Weights of a small transformer language model: 20 layers, some layers without attention.
Each number is 128 + 24 x the weight over its row's rms, rounded and kept within 0 to 255. Layers, rows and columns count from 0. Numbers have three digits each. The size before them is the row's rms in percent of the matrix's.

# layer 17 attention value, 512x256, rms 0.3, rows 251-328, columns 0-31
094:162148120155140117133119124143081161150132103088136118154101141115142163118173115110145086137159
105:120144137125131088139111150128089139175125097107134132094093147103164150138153127099112102173090
112:142113105147125134131110113125130106156067087120156150173134104151155088165105124133142120113144
097:111120092182133112116110109141116131138164132148100081160150149137116125080107140159118120142127
095:096093101133107112136144105155170127111138155142149126095115148073129110094110124143120155116169
110:153127092080170140140141118108136120138120111189197150125145134156089114121080147131113155106194
107:133105131149154154074131128131086152087153139134131128101103129087118134093136153118145154137098
081:126102144101120140133127126120161109094138094173125087116143129115117138136134149141161111152125
093:113088164100147145117100133107127126122149107154133083140094142160097093122163142118124114117113
111:147111115123136118144109093124088111119134107135116107168123096129134125155139125147103157136085
092:124135112105118192132139119123116131123136115149150101159140132143125114122137116122106103149134
108:153112113160144125140143143122113122093132113163123111174115135124126123140178126134156082080140
085:124164162120141122085152126170126152116137123069146148115124098078141145154103141110094103135124
101:100120144148093105157146149132081106117152162099141167156153129141110119116100160161107142098107
094:122127120151136115144137134145123160140106125125127147139135134132118123135091145127101162087099
100:157116139100190146111105055126150141136098119134136126148134122124104131093097120149151140130139
105:129136143118088146113130082137099116105113116111115127132120118112149170126113149147147130119153
094:160113110104087136135136133124134127119075160177108108144120148133110149134142086165116107156073
089:131154124136150125105130146117149102151117161114106085130121109106138128151120152129149102126147
103:152138114097109122097122090126111111127107141140131127171138155132113115137133099135106129137087
105:144140115129109154165103122144139089119085131164099110109101117133117114126134109110127141169114
103:127126113135112140106111130119097124153100153099133094095136155124103110123151124154148085122095
105:163128132133125132149146130139178165116141075101124135186111129163114153157118157172097120163124
103:106123134106084137164106092133101124085158094130141094135114117114109097126114110153140124115125
101:131096145129180153114138127131120104107131137141137105112099116085132146168108117138121146113047
097:128134108144145113135148198098119152153106121116100144157144139131155124117094170150134139098141
097:111088118114139166137137116094177082093098124131121123124107143116150106114165152154148149113118
102:105174124136099116128123118114138141176110130141105117107128126121162173132104172129124102129173
108:191122079128140106137107117113125110155114121120159153150136100111103119152126140160118145103128
102:127116134119170169141129151143157132159158116102142122145118116099116103109137167112152113106158
111:148094152104153140146145107164154150125104094144153144109141143129172102165130138116130153122161
103:096090144101077120135157127149105111123095142124152122139138093120132151144111107116090164113140
088:102124106122146149133166151134140128090129151132131144113094075131125156125140136156120128125123
107:155130123102099139152145121145085132097173158143133095104116137123144104127176129168126104157121
107:149118166127143141155082115135117125113128076128152102126110144152136118146128098106106165157133
090:102098152120123147153100123134156111101149168138145137132145151138088080083114121104141145097118
109:142149125150121120152145172172138102185134117100092121151115101176127144113126167105095130090104
096:120161116113155120109141122190109122134120130112102111076160174096156134108130112122114138124111
094:137139105146109140113140108143122154114097139134123117104165133102129177109120113138133083088122
100:157144158128136101111112121120127114123100128129117113181109129179138145120120096064129163169129
099:100152152136131104143125156155135133117154110108161122141108115121124145122146159091132143124165
105:079123144050076142120092126102144128202152119128139172136151156140133170125105116132150151118130
095:105127109163121141152142159129147142126138162089121119133141140128143144111103113121123135093144
087:106126076118135143092149120117165129120093141122145147123172104124160167084119135135132137118117
093:110092131107136142129121118122129129115095130183160091136124155126166104149135121126165101113153
103:131111111138164125131138132107109143163103109097127094142120129099196151130121121101132063126116
094:115137174167113138085122142170122105108136117133144102107146141099152121171128127090113081119139
104:163087141131149093117121133167097123108095065125156112136136119121144159135099139098124128139127
100:144122108130139118125118111156134134137151124102139125130145117137143118128133090102082121110131
098:123177139137104118101113139130143103132161119121141115122125089143101142154100108107122147141131
108:163109106107153134088107103153114101126104121128104114172129105111116136147127132068157140132078
100:157155143160124131120146133137131153102131151076115125141139133138129149122141113115125160102170
106:130128146129101081161113146145177158104133113167112117174135126158098136152075111176075105065129
111:093108080107139128160163145132146127156161149120147096133148168174129126129111115131111150096086
100:133113130117141150138144116121156113135086147121093126126148136143132090140119136116124154129111
095:140142110165098104097106123124104124114151140082165142114119098084096106133131084148101104119135
098:154115132108125127121132065130105103113130131133129114114153055136118139117122086066117125124159
102:116121134160125143137142169128114134135122125131154128098134124099096128122139169166085102110137
098:102127143095117112105111092177154115085119120120095130109145109172123135107144126109142172151120
090:134126128104116164103169115134145112123114149082121117146119139142191109119117138111116158171111
098:101108163098169113108128166177124121137105157125099158125113113128145125072126170119149127122107
097:110132151103115097110117121106127105143092102114139107112098104123133135142096081114176198149129
097:130123134166181114125146140134103126135122118082167140129117139107128132133151160139102152117129
110:187122119101149123132143088153142147109060142148155078110152126146115145157109119159137140122136
112:084104127115076095098074126175147142120108108097106098100150118175127150137153109134122120137153
092:099134102120136190133129104135163124153151141097165142157135123156108117132088111151144195126171
099:165141135146145131120135133180111106140131105112139141125097150112086131121105151136098140110110
100:100168114115098145153162163146158148115121136119098185131132117147146154104097150143147134171084
098:128145122141105131133105128098130124162082167115131107110156129170152107085111117131106136120146
086:116117102109116175127092102150134115155155088144123079138140076132090111099079106153156135128142
089:154148113116129127109112136116103122090074183121108112072096117104189154119163126135136142154141
097:085118125114098167167133170125144130108133133085070122114124126115158123170100129093134105156164
084:153120146091121117123130160181177117175103135179150133123115108129126127123148112129128130119105
086:110159082140108145135139125140139069117088141185166106136098143114114086074129099128159116106096
098:211146113183130101139166094110115132121153142171158099163159083131107147109133104146123126080109
085:149111170122161115139114171132190152140165112094157095153145094130152144126082133101135147129169
087:140139144135138092092136095139140134156122125135123134133094129155136107110093137132102147145119
087:144134167151115145152145137128151138115123143122101157114145126126142185111116100140187193098142
# layer 17 attention output (transposed), 512x256, rms 0.51, rows 251-327, columns 0-31
100:118123153095105118137134137135122168159118138138138133134124114079085141121117096137107132161142
108:131105112127126120161123103154136164124130098141133173124155115156102156122125111085158143111077
110:104134181155164108078116139190126099156140143080159139164122111100121127078094162195147089115124
101:154137098093131104120208149114112140150101089182147121144100131128147095131138128113157131137138
103:125076125138178118120179145139158137176125140105084146117097147119141167135118164199099081095138
109:126165115125123149136107079157125173111147123183165154121119146122105100110124098052130159123125
107:115104126142163056142148120132128112073112159120195107128119132141075145132099124108095172112104
086:129090163089158161099143156157116159099107131168135101157127136109132128123148170079113107131093
096:122070214173158140152125124136089103101138102160144097116092081125115072131122121101125119073119
104:120120127078118151167059090122134124107141118175152134136134141132133120101132115168132122161111
096:080142108108113151184141147132157093114124107146126132123123115108159084128167121100128105117111
105:100164122180141122175179132146139120116112100129093119132097125114104137147132107124151115118133
086:130119122148164116103114132107163080119142116110148162137146124134085120126194144105116117124089
103:156133119126111148136132133103163104146120143156115157138126186114126109129193135183145160128133
101:104149145153137059101121121128101193091097118118117152123110113143145121114152151063147134151120
096:121167130096136099077116086158172066090095110133109159100134073109154118131132125100132120145166
105:102143125059136119134081111120082159102093123134108119114129100107079192151143117162111137108151
098:082106172094156184158133122113133069132120137135138112111113166105132130087113131183140116142159
093:103141124143143122137101163122137104144096115145129123066118114093146143115121090082123088148133
106:084166097093103120091167121110128121141115138131119106132126148123123140093079093122166117151118
106:095103126128114164132156131116113145146092135180179123085068140131128109131137135207161106139112
102:154101151104138197104151178145159113145173167128111083075097149107130129091143139134112109094120
105:148133131127136108156111119135096178115110112148144135174128103129149150126099120162127105155143
106:092128124143119093127091126132161077102161134131144104143110128100071147140153150143145138146108
100:114079076085107107141120126094127128092114139138141148108112117071171120175115111106138124121132
095:185118082191133140169086104120128205174132136126121132095125159143100130140105119108116109120127
099:123120172115152174143111103127122146087129119159083135131101114084149113165124113144141131168138
102:084181050122099142097115166152145144136144132123141101088106108100172135135145129170129144139156
105:126136062102174103124122102143133169170119131122114155086137106153145093105136124099107134126142
108:115154154143149178132137138136133099155142134101114123106121132139107133130158150088160092074138
105:106143098137154133113122059132156146142131111154133138133119092147112126093144083112102113143148
104:093137095075166128100129104140120124124150150114139125133095092118130110094125095193116118093146
091:150126127130158200091146135143150148084148103138140129168097171097164127107109109118144132120159
106:146129116126094113147159166138096137097162143083136113135122149138108146108126161136119128137141
105:134137148091114147120116126132136097093124120117136108148120215160124108131105112117147132153129
089:137118130141103184108093150169097144113113141150129114137119131148092126140132120123127131081112
108:151136127108107164102125135115124106117123095132153140121106177142181117121108153193158143099111
099:152144121104197104159098128149112129081141108082120126107169159098109170116118111079128077103122
103:136153106125112138086192137123156147122137134115111122120148135126115095114160114121084120134088
103:118145154090115077163104128086122107092089176156121113170132120175141122141072077118133173130156
096:186183158117142111104139132151167078123131120128153119140136162124135148134135135100156138124121
107:182107127091164183166106082118132096180147104141104153098142103131134162116189145125104158126089
092:145151079164122155093117140122154157122149127130115143148123120123169098142111084152124121116125
095:125089083095142115122114129147127122070148126119132149123119185116079154176101127119138142087133
095:096130118115171169172158100107138131173117150124149133142168116120115103145160118116116129140150
102:164150084131172137119122153132140143150120150119084139179113128135111150150118107133090121129109
090:082109127123104083163157149126096100134127143138132111131126124074149102130174127097189107112122
108:110117107126181103125136173130128112135125087130163116148137121128146158130135167101117135136098
101:130134128101100114116087135122116179123177132111139107158141100138081075130147134144123129110116
100:126191110131123115134167148124114099099168137142161112164172111123117130150140126186143135096150
106:152145108105177118118115150125149087136116131142133120147138074173129132128108106153097132133086
106:179138145141121115131104147168125156117116116130095124163140122172167135122148095142168115093156
102:135153111141119071132117106114114127073129089177162117158093118165151116136101143079082105091152
107:174159124141162124167122104158069160118155124125094139120122114123103108111080116141104154120128
098:155183100125159163095135102139162168152125150117103146111137136149176112085156119163115137157105
105:113162089129107143120160140135133144119153137078121126154126140102102150097129091071133122130138
099:130067133088137122111152119096122167112138197125160121126118091130116124127141123116150139130134
105:079119128139102115146076143102106149124156147139146113118153112152137124155160178149144153136109
098:105148128097136169171161048139143060107158136148132125144155103151116154115165131134103147136115
094:109156118107126176112081098100105123116108106088095119192148142176125093158099114123133117125109
100:127090133102152099100138126139141185132119141117084127118116126149105138118140117087109122150087
099:135080147125149127095111116144119022157106099096155101115144099160125110149144148171117146119169
092:137129115142153039115136069164133100157108135114111148098169135146126096098150135109108150124150
103:101111146091105129083139126154126157185119101136140136137140134110101118109101138118129121139134
104:120140170093149115115098102161111152106148124114102117107111096178110118115144125108120120126123
095:151171108111151164083145094127145126149110132117136170151113138141127116117115127181136167106150
099:140123153145144123124171107147143106185161149126146138137114138147130128108117117190127125135070
099:151126139143183150116132136138178144118108105098132111152122104140117120149129127197142132186124
098:130094139139135125088093132119139109177128126118121135115156131126110115133111161197135104146141
089:098107164153186136091120183175152122137074106122142102125157101173144121110155136146107123126160
091:143152153138098115096166146140140140070160122113154099121095095125180143143122148111118148155171
106:166102088132147114120114087114093149118129097114154095126142142136160128093129142133158147119112
088:177108164122110149148106121172136116121133173169111079120106106156101120124121116122099135126198
092:132107133143159131139108156135123150112102181137135120164161136110143093144115069097131117121126
101:176143112111162117121123113142140083131098124124094117145110149151087146158140101103134139191136
090:156109132120141134131081100071104159124136090110122071163132127134127164119164085152200089139124
089:109145143121092143145110167158107114128124126086108093093137139160140099130118138126157126139144
# layer 17 attention query, 512x256, rms 0.215, rows 256-383, columns 0-31
110:150148119089103139147176163131108101082165158159163144137170181133149114101140131143122151138151
106:076124131124118156112127139189121138136129102119088115070184124097169149142154146127141119119176
102:087153100153177129158133082087120137120130091099134152110158113126183128163144168114105111092107
116:132162116116107149166088134092118116112159123149166159165126118127129119159149143103139111168097
148:116080172120150126116121167154103089153132122090160166114103098104185175101129103152114188152127
130:135084110112133137119120128108171114125090117163094151148113186112154142152141129157184106140157
110:133121138165138119117101094073117174145075104126157143138138114160157108139112118151126110130126
095:147122135119157114084107111160084138066096178121133103123144117168122105179132141099126140137126
093:090090160155120126125142076161136166152135092110128140146123114156158123136103153157074093154109
090:101139098164114112141135134128142112132130135098156138136170137094119119113141147162066126133083
103:205093118103141106140120149126162096164116099146131160140072128160169127129120117143114154139116
102:128194113084121101124161126174127132106180180151086096157134125090119151071109104121129105118138
098:160092174075114119084139150140112145120111138141148093154121139150120130143112143154149115109213
102:100129136103112106148113090091107151133121121186155135101109135154161117118120133141177134095118
096:098085157120090160147096169091174142136103127126136148064128128153103096108155128114154111089166
099:152142091124131141102117118101137128130195094125115092135116131140130146106068095156143140104130
101:106105123110136154110145151119181115107136122138152142123175130130121090093135132107145122164165
107:118161119118141145125039122104127125143170136143136123119163126094106142148132115126143124121113
113:142172116124135134175102111097149160081142144169128125094105157141103096122113123111139082158157
117:169147164129110116117116119190102118169149100141136148144099130101112170124132090175134132145113
113:091146142152141085097171135102152145167090077157116136091143081135122111145173152126084120111145
111:170054088113114125094138114151141105108106090149132120147086153122110155152098162132135093156163
106:140154165113151172138136083160078120132147135116141118153076114155137118148133142144155140129121
093:127106123121132150100129151107150163156154126112127098127109153103105135136155145119119114138104
086:136107089102130142144134147116140086103120088152108185112148131164094133095103144148116095175092
083:119140117113128112159140131108103153131063089154125143127153107125117123141108107072140138136083
093:152099147119142154129118090153125117114168091145163135125140111134111147155131155096110134118091
100:115164146080162110153115084083117120125147145114136093155098160146164124146121184113143131134141
100:120131163115163171115182136166085079146135105154137172122122136139107119125107123130151130174166
098:131127092108166110096095121097133149092150123101129120136114128177102125138135149102116127140126
098:148122185124136118145138111130103114137072100133149142111113104141188145148166148183124113119130
095:123107087086141143138099151120111079122117122166138150122118132131155128094194136104127089130147
091:146117070127143107080156113149150116141143186124142165132126094149156110125096131137076150124129
085:123159113160163107126168115154094143094132091086090103159146156133143129163117109187094148121135
100:143121126062127127145132090120170145122087128099121128132103163115161136148157107110167129089172
108:117111104164082117150137124131147132151103132095095157112129143096133133108175105168160151122151
103:128163140082151124125177121172132095097148157130120092155141142107196146120137123128149126085201
091:168139103128138097099103143132149101098113120090136164131144160153141175123117110148092127145152
090:104160107106114149105084106081116135140169136149169101113151129154127154168106143090109124136105
099:111149139152129129165109132116118119117133164142104134111112116108098172105109111101150134134112
094:143099080166096100134171099123167134116117140091119151117131120126132096129117143132131127146073
096:125139135094085112130109152173114107122126100146131106117146139128139120096118126138080120128132
093:123167122131164182157143094090152071096153118140127138168119139136135133155106119125160157118133
104:052096171141104124177154107134066144123132076163130122122134115138136143135114125133168129151140
113:139137161143158139177124129117127110130108130150169153169119133165116112129079099097133159131108
106:161116144121113162134125096166142176094114122123103086144152113093139148152106082085109109117142
095:140106129140217111096127142151103112095092105102108142143154146131165127115121102150083093183130
097:129186181119075150141106147089119140132140125123100098124102112112169132104119116089181110067093
103:111094092135145126155117092165174133122151155149140143128122148153131131131166105126130116138115
088:116084148127100171139110098121064110156098096117130100168114139145119137126126173177111106130152
109:111160151125108135146124162123111163095143162158154118110126133132097096116136082066137147132128
110:123138127149145149106131092105151128084171113113114118145117134128134128162091123184130111117159
089:131126169107128133108090153152125133112135108117119122120142177097115132127165122105097137146155
102:157116140129162110095115119149127137100123164163175118172132125135136121173082114120127119106158
102:105139140135148116144108143144118138140094141119096095158117087154119113112159127148172105118083
097:132120135143162129106162108153114115127127121158113127108099103165130084154151159112103140176095
107:161103150090135180130093103142078116140154102165122069148132144148189118099112075145124126126158
096:092115155143095134141100124103126122127147102110078141127129130149070118138161150113097133187096
096:126125145125144091150181117107162147107158152124139163181117160116115117113133124146126121154130
100:134140156140152143097098113147132136131114144120148077138106092134125132121137190149185119126147
101:149161136173106142135094121141121123113096094097149126085123122143167156130143115138151134106134
094:128130098110129106113138112099166120110156149100138076131128077126158123173092134141098122116129
094:077149090174094160152146140125142130131140142099114148116125108097064133139108129112132102133107
103:078127127145100160124106142144164110119177122086108117121128176163115104136133141174101118106159
087:130112150130150142136103094125111134138110128142114158141143113121116141157109114138123130112106
083:102132147128110103205156108091130113120113111116085149128152109116115075130123101137136169163155
101:118119118166134129115160113099124170117089130164096130103125126133128162190138149089081089145145
115:163137125106146110126140105137181139123118149101126114137123139099129139117101130125129158102090
115:126144114135148147100127116097130140116100102082103126155179107182085097086139113114154106137180
106:119115111128146122097132094141150178125168175128143106137112113107108157137121175130090152130128
098:144133101125133103129098124096116113093107091116115143161115089129091132113168126145133137149152
092:140125117142142141146139055126109114185148118106156103157109131143133140123109135130102147155129
097:129119145156123152153158177116139117081105142173079180123131102142112108154168132164134131161162
101:105174140140125133109113133144134132136115169157154125108116124092121119133146104110149065128107
094:124172106141081141117087117119138122130136114102124098151075089133125093125111138118140096106170
092:114139142129123108089103121147116141108113117129107142077137129090134109134126116116168158134120
091:134117123125132097100127171126117129135100159160075131103148136142144158160073117112120150158091
107:107120114136150108123099093159101126121116131120152150102102124125077113113143136151150106115086
086:111119110146075132178151133120129114113093139079134116088132103097132140131167139123160175109149
086:129104144126074150165112082125108116141141074114111109156127068108140087143130109146111112157130
091:081127108142124111105102134070115122134139157119086124159090081172142151121134140141151129155111
080:126143139102154050114147129181110074108129151138101092084171125180126108092135092146079086161145
100:154096159075166161171101135111133128114108119086129122150157136108125105127129117126082127085092
097:090159124150116127141113161078123189107138122092119127100103126098155121143169070137151137099126
112:149083127080093122095134121183143115117133162145110147118104121139133159098118110160135110134107
114:134116107140092166130136120128156125126122082142122143169104110146138132080156131158085157136144
111:128140113100126148126168173101115109077127117136131109118163115143147143141106130140148124092106
084:110123089130143115078119076175157137149139147114129113123111154118112130150180122129099122120114
102:126105110102125114136152135130183109094090119163116125109165112164130106116136093114157141155149
095:155203129138155142152111074120129129141126143133125150129139170109126065110112129175118114122118
088:134149137188126119118114153139097129170093189097109106143097143143091125141164096108104156113125
104:145108106113128133134142132159129108149118106121111143131180124147146118116132156131108139111106
088:165147121121123131113118144106151122142129073123151113134124125163109178117117145136132137139135
107:126113105153129142170150118184150147180101107135116137124150132103165151104099122087128150152080
101:120125099126128111074147151165100158145094154146136130101144164160122133104147105144154108149114
086:089168141137122079146109108112118127108145149114147149130126111147108127132130100127158102118149
098:121101163101109080121130127119089142149110101137088105117150132134181164172119120149100150175117
090:132153104121134136148156131142137141162124152124106112124082113123097098166123127139097154121132
091:166105124148150103131096129128140123107096137123136117145104142123122139147151151125113125106157
088:114141112129125114159133108133114119113165107106101166089143129098171115095136159143156109125130
097:130128115105138113129143155121157124120159165109160173148109147162121175131186121122101152155132
097:157131153143137126109132140178112145118123142125126104155113131132148139099117160080132194147118
095:125158146135146126081108149115106135125158131115095128105135154109129124126099096167142094129099
103:123122153154124148157107099106101122148128089115134098147135075109114110115126138083138124102177
094:093136141155162130114107144118113115068149130116086108103163113115121161152114123120087159098147
097:145103130124113099125100164147105102119113122118144133136112118140118152139127158130148153136151
091:111134163166148138099123154133160150175147165122139120100143091102092170179142090123109142114142
111:098148132121114156094156156145124106119135156138117119105152138110159156143089128145139131110133
103:140113116114134092175153113131145114136157130131100100155074131183160154132181143082123142123100
094:114104085117099091122127160074126151121132134101142131136164114113117115106170158121119117160085
098:105125126139141128121143106141115117113073155155126171151203114054055109163173098119135064125134
090:143112094112129144123128108164174133129147064114117127162117159113115142129066088118123127098137
096:104165111098104120139088175083150110084116164132118194102163079132145141163175131137145121112144
090:097124053111125143125144143118166143139113086135123111145124120137139132101114106149102145163146
099:176106183120126105137137111122092148093145117116119136183155123108099102146120122128152167158162
099:111113194103139099112120126121102136137143113165157095133120128141130152120142111116101101142119
090:128139092119140123117136114124129111072127172158162123144148089157154112090105106111157088129149
095:154153105152147086118125112137103132142078120122134153102125156111147131125130106091137108125123
099:139155103149114132153150125155152134118126144061115105132142129144078107121119171120184133135113
097:137124106157118106129101129151087151129136165147147097089130107131118131140141166122103167144157
085:163139089157110149150161130082110159167110122137118150088109123116145159132102127159133107165098
085:147150143113138128118103143126079114118113154098159139087101117159080160160103139126142167105113
089:143097156099103126140095069120116150142139140169151110129134154127117120131122151135146078136119
101:139144106108148143122168112159166138121112136118137141120114110134129116091128081146172120152159
099:161112137100141112118080131113109126109144123105138123111126085157113172117109118124119193113147
102:078114161101139164155130128123159118132110101154136133153115105168153134136144103147082132153138
104:086153135114110118104136129159147140141098160164116140100125132138112107115145136167161112142113
082:147134116134124130087127153157157181162132157126132122129130173099076117144159142095129115120118
# layer 17 attention key, 512x256, rms 0.217, rows 256-383, columns 0-31
098:143159102131140141163173173084114098122158143116170078138165112153165104117142121123143171087139
107:123078125153124165094129099154164117119121143089102130122094103130130135135126118121127127141157
099:156164120133127105130163154094104168139167133134136132118138114119162114133092126163124160065136
104:179158121121116154125112111158115126101117118108120161179126142119144115187171119173171119155102
122:134091146147153169106174105181118175155121092132105084131149075118149152137157161117094153103119
148:087111132086113121131113142117157082087156159154134143143126168113095115159146094134149123157133
113:126128136171150097137147110119085157139079125136143118110123057088152150126113132110092090119142
102:157154146137149128129120102128110132158087123166142115089098111131125113172166159106084098083117
098:093139126117112086129164108158137130151139110067120122205147127129099142147114120177105136123142
094:099130111153103086144100140114178154128134123127129098128181131103159095079137132138103157190117
109:183126111100156088072116137125124100134121100161155163186096159148106089129115147133139133146105
101:086170127124155154108139123152120107115158213139103063158109149130090128127094130108103100084069
099:114131114098129148076141137144133101109121118106117102167095116153048104174121099148132119114247
112:117127125087149135121107067123121130135095107158108122127129146134127087116147147132136115113124
102:161105129092102127164141140112130144135134115136106177085113126137153104153153092138161131149146
099:083146096113129155113120117098129123131146113153117119112114144147075113114089144145125132110121
095:132125146120129168104167124134206125093094122120145152164120150135092149090110172164159133128168
092:145127112124157163095084150112150130128127176145158122141129139149084170083131136163157134128123
115:167132124148080108116129157124114160103148113121161156096151145113154153132105112173141101133111
115:139092123147164151117130089172159174125123116128115102147151106111150108131142178086120153140127
139:126152147150135088168172148116090171127142120146111125093139100149166130127140111134109112086121
120:147094093084109149107157127159175096134099130149091182154111146145145126174144167097153117173130
106:129106153113127115163117123153102123166134128139114125114122093097126126138102163124132123104141
101:147123171114104131119131161126123152117141145087114127136107144118111141147135153130091122115116
088:153126082093102128164148159120144096096107131130104143083150127137121094126127147144112100154074
080:147112110130139148164142061130088140133104104137134149099116110143093156124150113128171113147129
096:175162161122188183135174125179082135134118132091140135158163084091147110159115163089105108111111
092:148144146109139120091112127099141113092093127082095108170098168144131120151120110150143109115156
110:079147114102122171132150168138135087070127132119112186106116148140129104130134141162131137125146
098:144155144139102149104102121079132124127110121088118110112144132136090095140131104135113109107076
090:139113203104161092147160134130075110121092147144122148148103129073188146174109136126170143099179
093:140121135115095157108112146085094082084134176133119146108176109166131112124154120123140136133126
100:141160062107134133115155136113148089164105126111141163162112091142138107123147142140083143109121
089:109127149173115085105164111159154152138178093123116064112092131094141120132113130171085153126173
103:155111129107156112128095112098133134138096090144161097108131139135151131112120151132208085099125
114:106079108118116090117122152116124121144159159153143108131111164094139132109163067137151137139157
104:132163146125169152120148124133114099113162155195154061133117103146128138121123096130167098068139
090:135163134185099082092152138145133131113150181112188148142130100104120146136106122105083090108145
094:150154119169114145141092128105116155101126060105129127090162113145150163149092160100113096158166
102:114131157163104164109136123157131140105139182129149130119146113122147142114108131114110134140103
094:123167105124133114147160113147144100145052140104125187150092101120150134117129137095105163132124
099:116133131175115127133111178126100136075133173110125113095153066146138151107099123156126100109132
104:158134148086137150122142093127124100140096112182120147158109184117176143159142131100131125129117
103:052094176131138114175143078154077131097143099140116111134138140094138147111117131137143122152165
103:135177172148142163145138083111131136128113120151158157147124109117123100132133112134088093127094
104:145148130154144168143130062148124143174077102170093077134115107129128159132151111124114116110137
092:105154110138136082115128120155144084092150138155120136099131127151090139087164117161111118140098
098:123138179121134148162107136099117158132130121123142108098128110121155154142084093099166112112146
101:105149105111178102148127137128154118122169103141112101137130161138174116101154138113128123149138
090:146068121129063130153147142115115107149156104146127122139115113110096107161145119169128108133144
106:157097141127140153165105114173123166129134103120115140080148154114134123141148131102097109169120
110:113158134182144124074123107128149151105149139140162103127134163130135146152131142133132107099163
094:164115161158163128104084160178111144143141105131109142127125157099129132140187153097059095132143
103:145141141142130111100098079148156151128106140140126097137180094155124188157118149118104114100209
100:112133178090098119177108107171140144122152133099102114113115104137102135109104132185149168138122
095:111139167143129133097160128125082107127091124087106169137113149107138150161144172103127119161104
103:120129131107156141122130128123128107112131128126101090141154126141110107121118086164111102094146
099:102128106166103118111104159139139140091175123091137141132136153144095098119149098136114097158097
098:117135092134142115147149163133177119098140111090126130141110158139141131076149116151105120148142
108:133116159152121137073120119159126156132107141136128079139147111113117121187120122121148089117113
099:131121138166109099135138123142095154139133116127159135109124087116144153106105129150164151069127
094:162123127151119089135159128108139155115106112143153108118120085121147131145067131130156109117071
093:101149087138092166192154168131132150142163161111166128091152124104114124116115113105166180128083
102:105130109145084103128091172117165158096174145130136131099127118156139123108134084158138093118133
081:095127132151150145116088154116123086135124160133155128089118103130129128116110155132092124144108
086:090165138104122120157070172104128171154118114114143118143124106110121066127093104104102158122136
102:101091129130103093126112099136118134103116103079182186107086105127133116126134193072135101153142
106:128113136115123111074130158122139161151105105113117045124158141169128127154110140098132086143119
116:113114136099075139118137102129123125117156105101127147149152100142118121108097125095173147144116
106:151099093094145117125145125146157134108098153118175120117124137126113150119122169119133152097101
089:133152144114132138127118126126151153086158146111106126129115105098113094135145130099092187141158
089:124132104104111129115129089113085079099125109121089090157130127113137154097126106112170085137164
095:137110170110182152064121133126122080168119115110070181130135165115150093138143154183098126146128
104:099130135136122109157148136116131137130131124156157148173128090148084133151131094110114115157137
097:117128142149108149148116087157118157145104121127137117126130118101119109110135120097159131103173
092:126119118145118148126137145116164151158114118099118143132088101124132155181119096115116133125123
097:152127174098118135083148194089131061135159129105118148125173143105129135167092159139107155162107
098:110120105164135161143138118112086116135120125141152129127137147133125177165091124166122144086079
089:148167115127106107148151100139130125092103124130130153111121120138143121146167143131108127120102
089:165089132158135142126130102098090138154139126111125154110102118104125141161118173152130148127116
086:119131135158132096102179160075122125130113130159101107131173133120135113123115079109105126120145
090:175141163145151147112118119172115125128124163110079138138162141097157156127125139162118143108135
099:124123154174115110131142138119104156127097130144143111130121093128159133136143201100120124143105
105:171162120122140112150129097081093139123110087163157135150102117141163094088159116147127135121133
135:115068097113114091073117148155134106110100116119143074187100156125122171061116113112117111147095
110:141114161153142128135128138155134179117125102127157115087070108099099133160130150146094145094154
111:116131137134083121127144159116157099118150134177111111121131082127141103108107144117060101188112
085:107094138127157161135119085096151075122116145109150089136125151156133163123150129131119166143121
103:171153119109082113120176166109127100128149129178179150130167098161121155131118091126154097107139
091:112129116155141158141076108113156161088131137122127134109148153135133137109117117117087099134139
085:146175124123135104145143143150094167136133162158155099156115069098111135140173100118160103091115
096:125130131089148095094130123105155143090127117133068142139095139162115161115124156101137103165142
089:171149131105114124084083102139124105142114126132113143184105118126119150108145094108153094106157
105:096091160109081097185125112128119091160130096113106156149150151099150145141085130129178145148074
102:122135139100136103113124175155149090092143184163155130102175149140072152170107111107162117088102
083:129122135155131132181119125097110122105153089118128107144159086130163102108164164118095137187150
099:117121127101139099136097161109118110164118110127104161141112097122097189129112097117079112185175
094:119191107144095140151113083143113133159089135176112092099170176137090122130166089139133097148141
092:106141092143115112101139124124134143137128158136143099172100125119185145118174122112141100105126
088:097144125125148109169131138135105135112152126123142114138136177121156067109136167150136143114082
093:113098152077154133164125142108140116130083112113157089157102117127086168146169139131123114114130
097:134124183124078114163136173159101146119139112129129101146136109123155118082153136087115156130142
091:129055147127154152093140148123123158188169122125100114131120114112106125118084129152113131158128
102:170135128162121135144102089172119159082112133111159118126099084144123112104148174122129114075155
094:127108121138132154099104100120143093133183121119109149134114116153117115154079128145116150088111
098:143123134091088137125144144114121127113101174137095101160149143135103111126153128140137114084127
093:166089177155129155112095099149116126154108154081147108106120111131138137140143147139137139143116
108:177154121157140136085147125183091119160097179090152151107125129135137124122131155131112116122101
092:129178073122113093140135124147103147134142148162120135149110120152161156147133108109165127146120
089:122109113097108135163123128059186118131086110134121121134098172117126153125125149142113151143111
095:103123142133133177132138144149133093107137157121103146096126167126159124166166140131158167108108
090:128089100132115127125107122143160141129146093155085152113115152135112135128089109097163147105111
098:122104151117110190155066118123091130138127174111151182134146080145113081135186099142143139139137
085:139128114123146108092076126103147112175114111090126112088116138098081150093111133140121138157130
090:107093171131115124119155140138120105164125073124057108113144120103086132126107143136143159148137
092:094153158119117107116126154152142123146127105133146125139158126113132132112116091106119101125156
093:141113077125129164127119120165130149123088147147179149100157129159106113107119114099160142103150
091:092172152122139124133119139135183099117101110128143145125157135128137135126136103095122134158136
095:150133162124123126117135105125115095111145107140054138147152159140160097114131154110114119142090
099:108148138140156150150114090116129119173073163097124083115143175113132096132172126134113133061130
084:129135122091111085121123140098113084126158145146153146079159098146108125115114102125146162151087
079:161123118126139169123113125143065096140125172119131145141153071134145103119143094113136155087105
086:120139124142142139141153115117109143134111159149131133120119176122046110155110117145130132124141
100:147107135137165109107129129184087137162125116101146117112140126138130148111149111105176116113152
093:178163113140091113113097103095155150105159140135113149120156142151152116121117122127142157143145
104:111112147128133133120129141135138122109151078125168123148136078127148152114118119139122127130096
100:133110142106135140129088137142115073134101127102153117112114154178082103114129141166127090140121
080:125102161129123137102097136150143153146103163151136124109140155086092095132115098130150180126135